Each number is 128 + 24 x the weight over its row's rms, rounded and kept within 0 to 255. Layers, rows and columns count from 0. The size above them is the row's rms in percent of the matrix's.

# layer 7 MLP gate, 1024x384, rms 0.0613, rows 512-529, columns 256-383
size [ 90 104 102  89 107 104  94  96  90  98  97  99 102  98  98  82 105 119]
[[ 92 139 130 140 135 161 172 152 152 148 134 108 148 126  95 142 121 109 117 100 111 113 147 145 120 139  77 131 129 171 136 120 125 126 128 111 188 151 155 175  97 111 138 169 113 125  96 123  92 126 142 119  94 113  90 117 114 130  92 126 171 139 158 114 107  96 125 106  95 139 179 137 164 104 130 132 110 100 148 129 118 134 118 175 148 119 129 118 159 140 127 169  88 124 137 156 157 143 150 142  81 128 104 150 140  83 102 112 127 167 169 102 137 124 110  92 164 149 122 101 109  91 185 118 152 113 103 126]
 [ 80  94 120 169 134  86 131  83 148 157 181 123 131 144 143 146  87  59 141 142  96 118 119 110 142 126 130 108 136 136 124 169 126 139 104 114 109 112 125 113  86 112 140 138 110 109 142 109 166 121 117 100  93  87 162 135  93 118 123 146 107 132 130 153 116 166 146 143 121 130  97 124 159 146 137  82 141 138  75 130 114 110 156 156 104 111 110 132 138 119 154 136 112 137 106 136 123 107 121 111 141  97 150 148 115 133 108 100 143 161 116 165 109 118 124  89 114 133 151  90 108 117 143 129  94 130 156 118]
 [115 160 142  88 148 104 109 139 155  74 113 134  99 126 122 144 124 130  95 105 137 105  82 154 169 150 114 141 143 119 133 136 105 103 151 178 136 124 182 140 185 142 151 105 114 105 172 106 115 150 104  99 111 165 108 152 141 146 124 111 103 162 129  81 110 127 113 115 111 104  96  93 140 109  91 147 122 141 111 177 114 115 108 130 125 140 118  85 123 128 163 129  93 190 151 143 171  97 121 125 121  96 153  97 130 152  95  81 124 161 122 136  99 155 121 138 123 166 126 111 120 104 127 112  88 142 138 146]
 [138 134  95 129 122 113 115  84 140 152 147  97 140 174 115  90 127 183 159 116 139 120 123  70 122 163 119 103 137 110 118 146  73 121 154 176 130  85 123 155 125 140 146 100 104 112 114 150 124 141 138 149 126 127 129 167 128 166 113  90 133 110 101 119 110 125 139 108 135 157 117 121  99 118 120 101 130 135 136 111 122 111 152 143 120 126  68 108 113 147 126 105  88 144 117 123 107  88 104 115  90 151 101 107 126 138 129 126 185 129 117 131  85 139 111 125 149 118 172 112 106 103 136 110 176 145 112 107]
 [120  96 135 126 138 147 135 131 145 103 109  74 134 128 136 170 170 134 137 125 135 110 148 109  55 119 108  95 123 118 117 157 129 147 116 160 133 141 146 126 116 155 179 122 124 115 116 140 147  85 115 141 165 140 148 128 141 100 124 150 149 104 127 125 116  80 170 142 144 125 114 143 108 188 116 110 127 113 158 133 103 162 122 154 153 131 150 102  81 158 154 141  98 110  82 116 111 164 117 149 131 122 149 163 108 133 147 115 165 123 143 147 109 138  95 150 150  93 168 115 153 139 113  97 156 112 152  94]
 [144 128 127 134  98 103 108  88 124 114 174 134 176 145 119 144 115 131 114  87 137 171 117  81 156 106 126 136 150 181 104 142 124 155 141 126 149 102 134  83 133 171 165 114 128 104 157 134 119 155 165 127 106 135 136 102 122 163 141 142 113 103 132  75 182 117 131  75 129 118 100 143 122 154  92 127 104 113 115 162 139 192 144  94 105 189 117 117 142 124 116  94 125 196 113 136 136  97 101 136 155 106 131 113  92 195  93 112 145 114 124 123 110 164 140 119 108  85  76 139 151 110 173 140 117 137 135 123]
 [126 140 140 157  95 133 108 113 105 158  97 129 128 135 124 152 152 161 150 126 161 106 125 138 167 138 164 164 134 119 110  94 117 124 142  95 163 171 118 108 165  97  88 116 121 148 106 101 136 146 118 132 148 117 129  97 151 126 104 151  82 190 121  94 135 157 134 154 140 112  99 118 146 179 152  98 111 138  97 148 111 113 146 138 114 129 136 128 153 151 102 104 129 158  96 116 121 132 136 121 105 151 130 145  69 126 140 149  99 103 128  98 134 146  84 122 153 109 164 139 118 135  86 112 132 107 129 134]
 [104 129  82 139 182 151 139  47 119 112 111 151 166 149 103 140 120 155 120  75 105 137 124 112 124 118 111 180 142 150 108 116 125 161 105  83 111 159 112 134 218 133 143 139 133 117 115  98 141 130 153 125 123 164 149 146 142 123 135  93 134 113 132 113 133 126  94 100  90 160 130 133 146 147 123 154 105  84 143 123 131 145 130 123 135 120 128 123 111 138 153 130 128  82 120 122  99 123 135 136 108 122  86 118 103 128 128 169 104 128  79 130 122 121 123 174 151  92 134 109 120 140 130 119 113 158  77 157]
 [ 92  91 145 162 142 130 106 116 158 122 115  99 166 146 113 114 150 131 120 156  67  98 171 152 122 155 142 105 121 130  93 152 113 110  84 138 115 104 154 121 145 151 142 101 158 122 103  94 107 108 124 125 147  96 137 109 134 140 163 110 134 133 137 119 120 126  89 125 116 141  85 145 126 143 108  90 163 137 125 113 136 117 146 150 173  95  59 114 146 132  66 114 168 139 104 181 137 148 154 100 137 111 120 174  87 172 127 125 171 110 106 184 133  87  99 136 133 147 103 100 116 116 134 140 153 147  82 167]
 [ 91 208 151 134 104  97 150 139  85 148 152 136 124 100 109 148 134 148 131  84 113 137 108  65 167 151 141 124 173 119  87 153 151 157 132  77 117 139 123 144 146 124 148 111 145 140 131 141 147 111  93 148 159 141 178 151 105 144 106  96 158  87 121  98 143 157 119 134 146 125 178 118 135 145 114 116 113 164 126 131 119 136 127 177  96 114 106 122 135 120 114 117 147 139 106 131 117 140 137 167 148 129 114 151 126 184 149 133 128 110 134  98  89 128 152 120 129 126 150  90 110 106 142  56 128 126 130 103]
 [108 108 156  86  86 133 124 114 134  97 125 153 122 126  85 135 125 145 117 133 144 167 133 145 161 151 129 148 106 148  92 135  62  92 139 130 156 143  99 113 133 115 118 147 100 145 102 152 160 107 131 143 123 160 137 120 102  69 161 183 112 135  89 123 131 103 144 124 128 124 149 142 111 116 140  86 140 102 118 106 124 132 131 116 108 139  87 119 123 127 152 171 152 155 124 145  92 141 146  97  95  88 128 125 142 117 170 125 125 170 112 127 154 166 136 131 116 154 146 124 150 107 137 180  91 153 104 106]
 [104 162 115  88 146 135 185 124 150 136 151 143 151 104 112 137 104 151 147 122 128 153 145 130 130 139 130 111 174 106 115 111  96 138 107 114 132 105 159 137 110 125 141 125 128  96 166 106 156  85 132 106 144 112 149 146 110 105 104 115 172 138 119 101 114  89 130  96 124 131 114 124 164 102 128 118 131 129 147 189 132 151 149 123 153 130 133 139 113 117  99 126 115 151  82 154 114 125 119 148 128 137 126 116 137 106 179 138 150 109  78 115 122  98 154  80 131 120 130  89 149  88 149 171 126 146 117 138]
 [120 129 115 133 139 107 108 124 145 104 112 136 106 162 138 110 130 143 182 135 111 113 133 125 137 157 129 153 148 122 138 124 116  99 133 115 141 105 129 158 123 165 145 165 128 101 127 122 153 133 109  95 134 110 120 115 118 145 128 156 143 116 155 159 150 118 134 186 134 102 122 121 184 141 125 127 121 157  76 115  97  98  93 168 106 149 139 120 134  87 125 146 113 157 120 140 159 130 114 115 146 133  82 109 128 143 148  78 101 106 169 137 115 108 153 134 195 110 103 126 123 129  80 152 161 135 148 126]
 [147 115 142 179 147 123 115 152 136  87 127 157 111  99  99 117 146 118 146 127 128 157 165  92 147 158 132 135 173 109 163 119 171 165 155 136 136 139 131 151 175 126 149 124 167 117 169 128  97 108 161 128 167 116 121 145 132 151 141 139 131 145 101  98 128 124  95 147  89 140  76  92 118 135 119 126  79 157 127 118 136 115 105 143 110 164 150 120 131 100 166  97 150  97 140 122 145 122 145 120 132 119 113 137 149 121 134 157 118 160 170 102 138 120 144 167 117 145 126 144 130 149  96 108 155 131 154 127]
 [109 135 121 110 136  93 165 121 125 111 115 162 170 116 157 147 169 157 144 143 121 118 190 114 113 135  82 141 129 128 157 162 136 161 102 136 110 140 133 160 167 106 155 112 119  70  78 169 138 117 112 164 143 115 102 120 115 136 117 145 123 138 148 118 108  83 131 131 162 146  97 145 144 116 134 128 159 105 121 123 115 126  88  98 143 115 117 169  74  95 125 178 149 137 143 150 128 136 147  77 140 123 113  90 129 132 169 134 166 115 128 127 164 131 122 111 147 125 139 138 159 123 136 143 139 115 100 171]
 [144  94 127  83 191 137 127 119 113 139 159 134 116 140 133 111 104 145 115 156 138  90 119  94 148 112 125 109 145 107 146 139  85 125  72 112 114 127 151  80 139 105 147 147 133 177  89 115 113 166 124 139 147 128 170 104  91 131 158 108 136  98 156 146 161 176 112 147 140 107 154 134  89  94 131 156  96  94 127 156 113 161  93 139 140 107 140 151  81 138 150 131 145 147 148 151 151  98 131 150 132 122 147  98 162 124  90 138 126 175 165 146 156 128 106 124 123 139 161 109 156 149  96 134 131 155 138 173]
 [125 103 123 131 141 104  88  87 144 191 134 130 157 140 147 145  69 138 171 131  93 175 132  98 123 145 147 161 144 157 177  85 130 125 112  85 129 137 124 138 122  84 109 124 127 133 110 130 170 151 164 180 162 121 112 139 114 120 102 115 155 113 169 163 151 146 127 123 131 129 116 105 155 136  94 103 129 120  82 115 142 149  99 137 133 110  79 102 117 167 117 174 115 141 135 115 149 160 163 126 133 105 127 107  95 155 135 150 109 124 113 145 161  66 130 131 131 158 126 108 158 152 132 129 117 123 100 130]
 [105 165 136 140 146  97  89 150 114 138 111 149 151 136 132 104 119 103 102 141 129 179 171 125 127 134 136  98  98 116 158 100 143 174 167  89 118 110 115  86 136  61 162 153 130 138 134 129 130 136 170 156 134 118 192 144 126 150 130  90 154 121 128 149 152 142 125 100 148  97 102 119 155  98  69  92 115 101 127 185 127  89 140 129 165 135 105 125 108 105 131 151 154 122 153 142 142 154 151  95 112 122 148 151 113 141  72 118 132 128 112 116 134 146 122 163 102 126 161 138 123 168 120 129 172 148 142 126]]
# layer 7 MLP up, 1024x384, rms 0.0618, rows 512-529, columns 256-383
size [ 94 107 104  85 101 104  98  98  86 104  97 100 107  97  97  85  98 112]
[[142 129 135 104 179 155 135 110 107  93 148 119 119 119 134  92 115 140 109 122 134 155 121 154 145 115  78 129 116 188 152 145 128 150 133  96 103 142 115 123 163 102 151 143 156 123 142 131 132 139 136 164 129 117 118 153 130 126 115 148 106  91 132 151 161 108 111 113  52 119 144 102 143 166 132 122 167 103 138 116 152 123 191 134 108 116 178 140 110 118 165  96  99 114 166 122 137 148 155  75 177 129 139 100 119  92 131 135  71 167 140 147 112 110 136 111 155 153 134 108 116  84 114 131 143 142 110 145]
 [125 184 146 141 122 119  89 123  98 132 113 141 117 165  93 127 118 134 146 129 127 108 158 161 140 116 119 103 138 121  85 129 122 144 119 116 148 108 139 109  97 111 143 125 171 149 113 187 163  97 119 122 137 155 142  69 144 140 111 120 121 154  98 104 128 163  87 109 107 127 118 148 161 117  66 184  84 109 127 135 136 168 130 146 117 151 128 123  96 161 180 119 121 154 119 130 128 135 141 109 109 126 113 106 113 121 126 154  86 111 111  93 106 135 105 179 134 170 128  99 150 131 112 132 120 100 117  95]
 [111 132  90 137 143 162 171  67 148  95  94  96 128 121 124 141 118 129 127 132 125 158 136 134 149 170 122 186 109 118 133 131 119 113 159 162 106 118 134  77 129 127 136 146 104 112 164 160 123 143 159 121 137 137 152 130  93 199 105 169 110 128 153 104 102 148 128 146 118  94 108  90 117 138  67 128 109 144 119 122  86 123 108 113 145 108 114 115 103 139 127 139 170 161 132 147 131 101 127 118 107  96 154 144 116 163 148 106 141 132 119 160 129 156 136  89 107 144 132 146 172 117 111  50 108  97 163 155]
 [157 119 110 154 111 103 118 108 163 147 109 139 190 146 128  92 132 140 119 150 121 116  49 146 142 174 129 102 103 131  96 144 124 119 136 136 126 113  84 165 111 116 102  88 101 153 116 128 109 108 149 105 137 154 146 120 135 181 127 126 148 119 140 151  57 156 100 152 100 167  81 113 160 108 139  89  96 157 115 130 102 115 162 112 116 157  94 137 110 142 111 151 142  69 102 113 118 116 119 170  60 119 152 116  89 123 133 135 129 127 151 137  94 126 123  90 136 126 147 104 101 115 153 106 130 134 133 126]
 [107 114 131 118  87 156 128 138 134  70 169 144 127 149 100  87 144 147 164 119  70  86 171 171 102 145 108 181 146 130 138 134 113 120 104 132 145  99 151 100 101 138  71 143 133  71 117 165 112 139 120 108  94 162 146 179 121 164  91  76 119  93 117 138 103 115  93 130 121 129 109 159 115 112  85 163 147 104 122 158 129 134  86 136  96 124 116 130 124 182 132 109 130 103 151 135 142 100 143 114 127 111 143 111 119 103 138 150 117 144 128 136 162 124 144 139  85 132 155 108 170 143 118 128 175 150 153 144]
 [111  78 162 161 119 181 117 135 110 138  99 107 159 139 119 123  98  87 119 136 137 131 129 157 160  87 121 123  92 126 126 115 139 145 125 133 109 142 165 144  99 138 127  84 130 120 120 116 103 170 102 137 138  94 136 140 139  76 154 172 122 150 102 128 141 121 117 159 111 128 125 149 134  89 111 130 136 119 125 109 140 187 146 111 115  71 103 132 120 150 114 130 123 163 135 128 133 144  95  90 138 141 162 122 110 114 100 185 152 166 155 119 123 154 137 125 149 164 109 118 179 142 100 135 125 101 122 125]
 [169  98 114 136 132 104 154 145 112 125 126 153  41 138  90 108 122 136 129 144 105 133 131 145 139 104 136 119 104 115  83 131 124 126 153  83 109 128 111 126 135  91  79  87 135 171  92 124  87  94 179 130 104 135 107 172  90 115 107 151  83 141 122 130 151 125 131 133  77 151 107 128 116  99 106  94 113 156 151 117 134 115 133  96 114 135 148 114 152 138  92 110 180  88 170 113 131 145 118 129 122 157 147 136 119 108 122 108 123  89 136 136 153 143 104 132 118 198 141 129 138 164 117 113 111 128 104 135]
 [111  88 120 140  97 124 139 165 118 122 120 179 148 130  83 155 132 106 107 122 142 105 109 113 154 136 153 110 142 176 141 107 149 130 154  88  96 121 139 124 119 164 115 156 125 101 160 161 135 156 124 153 142 161 108 151 122 121  64 120 173 115 165  92  99 167  85 126 129  99 132 153 136 110 130 137 112  92 107 158 100 135 137 152  91 138 118 105 131  79 167 153 117 133 140 148 111 159 154 115 143 114  66 115 148 113  91 165 118  99 135 147 146 107 106 159 100 100 153 171  47 122 147  66 120 148 121 152]
 [115 110 150 151 134 145 132 124 109 140 102 118 168 138 131 111 136 147 115 134  81  66 122 155 152 114 127 112 120 150 107 168 113 119 102 125 187  95 165 142 118 133  92 135 151 134  96  71  86  91 139  78 163 147 125 114 170 136 119 107  90 144 141  61 115 124 112 154 118 135  84 139 170  81 105  98 153 163  94 125 123 111 118 115 124 114 105 145 128 112  82 161 102 164 124 132 101 153 153 131 121  97 102 142 150 171 109 117 154 127 156 165 126  99 130 112 160 115 123 127  84 153 152 147 128 127 119 184]
 [112 132 158 108 133 108 155 153  87 159 129 128  93 128 148 120 126 117  98 140 128 128 124 106 134 112 158 150 115 136 180  98 161 137  76 121  91 157 129 115  99 136 137 123 107 155 125 113  81 179 118 119 127 143 138 132 127 118 117 122 120  93 126 101 158 135 114 125 170 134 120 152 137 131 163 131 155 129 124 140 154 141 122 121 118 153 122 150 141 128 163 134 122 140 120 182  98 144 141 147 129 104 139 151  95 144 122 145 171 180 124 134 118 137 193 108 105 140  98  82 102 159  88 107 143 117 143  87]
 [ 79 152 120 109 132 112 121 133 135 122 124 139 104  96 159 143 115 125 133 168 113 101 135 123 126 155 144 119 120 108 113 145  91 128 146 127 131 164  97 135 157 120  74 147 141 158 123 123 154 139 177 170  93 112 136 130 121 158 133 136 162 123 157 141  87  99 154 132 152 105 155 133 168 143 104 124 101 176 110 136 106 111  75 107 114 154 137 122 117 116 141 179 139 122 130 145  89 134 128 131 171 109 118 131 150  83 179 132 130 105 109 112 166 119  86 115 125 127 165 128 111 132 125 104 101 142 108 140]
 [ 96 175 163 150 158 113 119 104 146 129 125 149 140 112 149 112 142 105 119 119 135 130 128 123 134 114 113 155  88 151 172 144 170 117 120 168 121 136 142 112 158 171 133 127 116 130 149 105  85 176 167 129 139 166 136  87 131 105 149 124  99 127 136 172 121 145 106 159  62 110 127 120  87 148 166  79 131 162 129 133 142 122 114 143 123 119 107 130 138 138 115 127 161 128 115 137 133 124 136 149 140 168 150  82 132 119 108 137 139 135 168 117 117  90  90 133 147  79 127 150 146 149 142  99 134 133 126 111]
 [ 90 146 118  92 169 123 155 100  95  97 139 155 137 169 136 119 112 125 133 130  83 139 146 123 152 130 152 123 127 150  97 174 126 111 167 125 147 130 116 126 113 134  95 125 119 137 123 148 150 131 143 157 153 118 139 136 141 136  94  66 102 114 141 136 143  87 117 107 145 114  94  99 129  91  88 177 109 133 188 109 164 117 163 102 161 134 204 128 107 137 129 101 106 162 172 130 113 153 149 139 145 126 112 148 162 127  88 158 128 149  87 129 152  67 114 108 125 120 133  99  87 146 155 143 156 113 105  93]
 [159 132 137  89  65 111 132 165 130 101 141 136 112 106 151 126 150 148 137 152  94 113 106 152 108 126 142 174 143 103 127 129 125 162 118 149 121 184 126 103 122 104 104 129 142 141 105 144 103 113 136 130 163  91 119 130 154 113 151 162 106 123 140 137 108 100 102 132 148 148 121  93 127 126  94 105 102 121 106 111 135 155  96 103 106  84 133  97 166 125 127 115 153  96  94 140 118 145 120 126 161  84 139 121 133 157 132 123  96 162 133 126 145  80 132 135 168 104 125  89 133 193  97 116 127 115 137  92]
 [123 156 103 117 141 142  95 120 101 123 144 146 128 138 150 123 129 161 143 162 200 143 151 106 142  70 129  92 137 148 121 126 150 151 123  98 143 146 164 158 176 145 109 130 146 101  90 159 110 156 148 147 114 123 129 138 121 121 113 113 194 151 117 127 160 113 137  95 142 150 151 159 141 132 154 115 153 189 150 127 123 151 108 107 134 107 108 156 139 101 126  96 170  89 116 127 111 118 116 118 162  95 121 131  97 100 138 107 151 104 164 154 162  95 137 151 139  97 152 104 142  97 146 162  72 137 123 159]
 [111 129 145 146  94 143 142 146 146 165 103 104 135 135 121 157 142 152 135  81 123 115 156 129 126  96 128 121 136 121 108 139 137 124 161  71 103 162 127 112 121 118 153 152 167 121 188 109 145 126 143 154 146 181 131 106  95 114  98 131 105 143 122 151 153 138 144 203 141  90 130 107 145 133 161 122 130 119 130 145 123 141 150  99  79 103 121  86 146 139 157 163 146 135 134 110 116  67  95 138 144 153 130  91 165 142 168 115 131 126  74 123 130  86 145 121 129 166 122 141 118 133  66 179 125 119 135 130]
 [129 142 154 132 130 124 141  90 155 124  58 115 122 138 104 107 110 136 162 138  97 101 106 148 115 132  57 182 125 167 135 110 189 167 173 168  99 107 133 131 103 113 159 129 106 153  93 136 158  83 111 141 172 145 165 121 101 119 179 131 104 122 113 160 157 128 117  95 119 114 134 129 115 140 108 131 149  94  90  83 132 142 103 103 113 185  77 148 139 133 157 115  97 134 123 156  99 124 132 143 133 109 109 113  90 123 105 156 124 119 150 137 151 134 124 148 110 162 107 111  81 131 113 133 138 138 167 145]
 [134 149 112 145  99 121 118 118 135 138 136 113 116  89 114 110 133 130 173 116 152 122 181  85  89 161 125  72 146 144 125 128 126 157 152 131 144  96 127 137 104  79 151 114  90 136 112 124 126 118 127 138 136 135 108 145 102 165 111 108 180 151 118 153 111 138 116 123 114  91 133 102 135  97  75 167 135 150 154 156 114  94 160 141 133 104 116 114 110  98 109 131 148 124 113  99 156 160 131 126 117 163  85  84 127 143 102 102 123  96 140  99 116 157 135 127  70 153 109 142 112 112 144 108 138 177  97 112]]
# layer 7 MLP down (transposed), 1024x384, rms 0.0325, rows 512-529, columns 256-383
size [ 92 105  98  96 100 102  94  96  91 104 102 102 111  96  97  90 104 111]
[[139 118 129 129  95 133 124 157 122 113 130 118 140  97 122 123 145  97 112 123 112 121 126  98 154 116 124 100 104 127 118 160 122 131 129  90 142 132 134 119 136 157  72 114 119 116  94 160 166 134  90 114 130 135  92 117 128 147 109  97 114 162 122 129 128 136 128  78 129 102 152 136 114 133 100 165 111 117 132 117  99  82 121 137 164 134 177 123 108 108 120  96 136 112 131 111  98 146 113 124 139 145 145 110 101 135 145  99 137 134 135 117 153 132 154 164 131 125 139 123 166 134 107 128 132 149 150 150]
 [137 135 138 100 173  73 151 147 123  99 135 172 115 170  94 128 158 154 130 148 192 162 130 104 173 124 118 118 132 146  89  96 137 148 119 124 118 113 130 173 161  88 109 120 149 161 108 127 155 104  83 119 140 119 134 141 132 142 135  89 145 132 139 138 128 142 137 143 139 168 167 164 131 139  99 145 145 137  79 166 133 140 148 156 183 119  95 116 135 107 182 113 132 112 147 131 133 182 148 103 141 129 129 111 104 126 126 155 139 135 154 118 141 138  89 119 136 166 152 135 104 121 116 137 148 158 125 124]
 [ 89 126 129 128 149  88 143 202 115  89 130 158 142 137 148 120 141  85 153 130 126 140 125 118 133 108 105 123 124 159  97  70 115 123 136 148  98 107 103 155 121 105 114 122 117 103 153 126  96 124 110 110 107 151 105 104 127 129 153 134 124 142 152  91 149 198 111 121 164  95 100 152 145 135  82 159 115 139 120  96 117 143 157 112 114 137 154 107 103 155 161 136 111 139 127 148 132  98  66 113 167 123 197 178 117 107  99 162 147 126 115 135 105 124 107 127 153 104 102 134  73 137 108  95 120  94 123 122]
 [141 187  81 149  88 160 164 132 151 155  94 100 133 114  90 131 139 115 117  99 136 109 132 147 106 166  63 137 107 135 140 105 110 127 105 162 101 111 127  97 141 147  75 133 101 149 173 120 111 128 122 137 128 135 135 111  89 119 134 116 123  97 137 137  64  87 126 154 114 174  80 144  97 132 123 139 127 130 118 111  88 108 131 160  91 122  63 117 110 150 170 131 113 121 155 112  90  89  86 147 127 114 180 119 130 122 122 143 150 131 151  99 120 121  97 163 131 146 114 116 104 141 156  90 149 123 105 146]
 [105 156  86 128 142 124 125 169  83 164  93  39 129 132 118 117 134 159 124  88 132 127 116 102  90 120 110 154 128 102  98 142 108 163 134 134  65 128 136 151 103 153 135 163 141 107 132 145 111 129 113 143 129 116 106 161 136  92 107 101 124 136 126 149  93 138 174 129 128 123 142 167 151 139 152 151 135 106 154  99 114  96 118 129 124 135 139 126 119 141 122  80 179 116 141 126 158 134 137 121 141 140 120 143  99  99  93 166 111 105 119 116 110 111 128 115 162 105  59 143 163 135 166  91 145 129 104 127]
 [122  94  79 152  87 117 114 114 142 108 113 129  78 154  68 101 133 133 125 153  81 108  73 140 123 137 135  91 128 144 143 159 117 101 117 119 120 104 191 105 146 141 132  91 141  86 125 171 160 106 103 119 113 155 123 109 148 168 121 142  97 102 145 148 151 122  94 126  78  90 140 117 141  97 111 108  82 114 107 113 123 156 154 140 108 114  66  99 127 122 136 115 137 118 137 149 115 124 134  98  86  97 148 133  97 145 112 152 141 103 131 151 122 108 125 131 156  72 131 163  92 121 131  93 145  72 137 142]
 [117 143 104 137 177 136 128 127 159 121 112 105 102 108 163  79 117 102  88 121 142 139 166 156 129 145 159  92 179 103 150 127 162 114  88 130 139 118 160  82 134 141 164 137 157 136 116 130 113 120 119 128 153 153 126 128  90 148 126 142 133 133 125 158 155 147 150 105 185 101 124 126 123 108 118 115  93 102 119 138 139 124  98 161  99  94  76 110 144 167 132 105 132 158 130 127 149  87 131 118 105 115 107  98 151 135 143 155 174 103 119 174 142 108 114 166 142 120 132  72 154 136 141 154 148  99 136 136]
 [136 155 131 123 110 124  95 136 119 169  86 152 133 134 101 150 107 132 138 119  85 121 118 106 112 128 121  96 158 127 149 128 142 148 118 124 140 152 130 139 148 145  86 109  88 125 132 115 175 145 187 146 164 146 140 192 146 154  84 109 154  97 122  95 122 130 145 130 123 126 101 173 147 177 138 158 161  85 164 102 135 147 127 108 134 118 161 180 120 129  88 126 126 163 124 112 148 125 139 141 130 154 114 133 139 122  67 134 126 113 105 176 110 131 141  64 159 120 145 141 128 120 152 108 134 133  93 110]
 [121 154 162 123 100 103 147 126 126 109 106 108 167 138  94 111 146  81 133 164 145 180 139 168 158 169 103  93  91 150 134 100 126 170  99 136 120  98 138 112 118 135 120 159 133 122 141  98 127 163 118 105 123 138 120 129  93 142 138 155 158 149  85 173 120 112 141 128 192 117 128 150 154 127 120 123 117 160 106 109 121 129 131 119 114  96  77 117 109 138 124 153 109 123 157  68 157 104 116 136 153 113  99 154 133 135 149 125 137 107 145 122 144 165 125 173  92 132 102 134 114 131 133 151 181 158 157 140]
 [133 117 114 158 127 108 150  84 141  98  98 114 118 143 150 134 149 170 115 130 142 137 156 117  79 124 120 133 142 124 150 112 130 132 161 138 108 153  65 125 164 131 170 122 122 138 177  80 133 111 166 132 125 148 132 132 180 143 128 122 145 116 119  80 154 114 133 121  85  98 132  96 110 175 167 135 141 123 122 111 165 134 138 146 173 157 105 127 143 142  94 115 173 128 123 108 128 107 158 131 168 126 149 118 142 164 118 150 132 109 139 116 125 101 135 144 138 139 132 165  92 124 136 135  97 171  89 151]
 [163 134 133 141 107 188 120 128 156 142 121  97 151 131 130 135 142 157 177 165 103 118 122 166  70 104 136  58 134 153 134 120 135 153 133 153 119  87 154 159 124 133 120 147 122 102 162 139 120 126 129  98 107 120 112 141 114 127 112 119 143 126 149 135 112 157 122 124 101 135 114 154 123 172 128 126 135 131 143  88 121 102  91 140  87 137 112 149 122 100  82 148 126 106 200 101 119 111 128 168 108 174 153 113 103 123 144 122 140 106 107 153  75 158 119 129 104 117 108  97 109 137 119 114 165 172  98 163]
 [121 151 158 153 142 137  96 152 117  95 116 165 128 125 171 136 132 129 163 117  87  84 103 106 147 169 133 177 149 125 147 185 155 113 144 127 125 129 106 135 127  98  76 107 123 108 130 134 149 171 124 127 105 138 141 115 127 144 168  94  84 136 101 121 163 140 149 163 129 102 144 115  94 174 109 112 144 115 118  95 129 122 130 147 152 135 164 105 119 161 132 121 112 140 158 123  83  72 142 112 121 112 135 148 127  91 112 120 156 137 177 147 148 125 152 113 158 164 157 164 111 171 129 125 123 138 141  93]
 [136 124 108 195 101 128 109 135 150 126 110 193 152 149 155  85 168 152 101 108 138 136 118 123 122 162 146 108  80 136  75  69 162 128 150 155 124 102 143 158 127  85 136 132 144 110 146 145 141  86 112 110 107 137 150 180 144 128 131 124 119 133 131 103 145 170 118  94 149 126  77 108 123 145 157 123  95  95 122 165 157 161 150 123 149 132 139 158 149 140 140 160 118 141 115 110 118  91 100 103 115 141 148 131 122 131 118 104 135 153 137 172 148 133 176 101 137 146 142 110 166  92 112 123  99 139 128  80]
 [143 123 125 113 137 107 134 113 113 141 138  69 136 164 110 180 138 168 125 168 117 135 116 158 117 117  98 164 129 161 105 167 121 109 129 121  93 125 125 127  94 133 127 159 121 144 142 148 178 113 114 128 141 143 102 113 125 165 159 111 128  98 134 165  81 179 170  88 136 139 167 163 195  96 132 171 176 132 124 119 120 147 115 142 112 118  29 131 137 117 136 110 105 148 142 152 112 153 131 165 126  93 115  98 113 146 133 150 102 108 130  93  95 119 127  94 137  95 117 110 135 121 131 125 100 116  98 123]
 [115 132 135 130 136 115 132 124 108 126 110 133 126 127  81  92 129 159 122  95 151 132 160 151  96 168 147 103 144 122 116 160 118 128 125 120  86 145 106 127  98 134 110 133 149  82 124 154 121 125 116 125 124 136 143 131 146 137 108 101 134 146 146 118  71 137 114 117 175 138 139 104 155 169 110 126 119 126 111 130  87 156 125 153 107 173 132 134 144 117 136 112 125 105 128 105 140 191 105 124 111 114 129 167 118 115 118 118 124 122 160  86 122 173 116 161 161 124 111 168 112 134 131 131  63 123  99  76]
 [149 124 155 111  85  89 133 144 131 109 124 140 142 108 128 116 142 161 164 135 119 115 111 141 133 113 157 133 126 130 105 130 100 126 166  89 112 140 134  99 146 105 151 180 115 122 127 124 113 123 154 119 157 144 127 140 125 123 100 162 155 125 151 155 136 168 132 147 155 130 149 154 147 153 128 176 134 146 156 180 153 137 104 165 116 101  88  92 118 136  96 174 147 100 113  94 103 115 101 136 145 158 149  89 151 151 154 102 143  91 143 120 150 112 143 154 103 129 179 132 109 143 113 152  95 158 122 160]
 [156  99 107 143 159 110 165  85 129 130 145 155 148 143 183  80 127 112  77 120 131 157 162 159 112 112 120 147 129 177 165 122 135 121 134 121 126 116  87 144 168 123 128 115 118 121 116 102 143  96 106 107 125 112 102 177 107 144 107 118 154 120 132 100 139 105  83 146 123 101 172 135 152 116 161 153 155 117  80  85 134  89  96  81 132 126  73 130 105 117 131 169 133 161 133 144 106 134 117 125 103 137 157 116 104  99  96 136 128 118  97  76 138 133 119 140 121 137 135 131 130 117  86 121 108 130 135 121]
 [103 129 113 121 113 113 110 171 149 144 102 166 133 114 170 154  74 108  95 141 162 167 133 130 121  91  84 161 102 127 131 104 166 137 111 131 136 139 141 106 123 130 123 121 133 127 114 143 121 141 121 138 109 112 130 144 157  85  98 131 141 134 102 107 123 165 100 100 120 109 110 100 125 149  76  68 110 150 170 151  83  88 140 114 178 126 143 142 134 128 149 143 137 109 173 126 110 142 156 131 118 103 150 137 134 121 146 115 143 124 108  85 146 114 118 164 136 120 123 170 149 159 117 147 149 175 109 127]]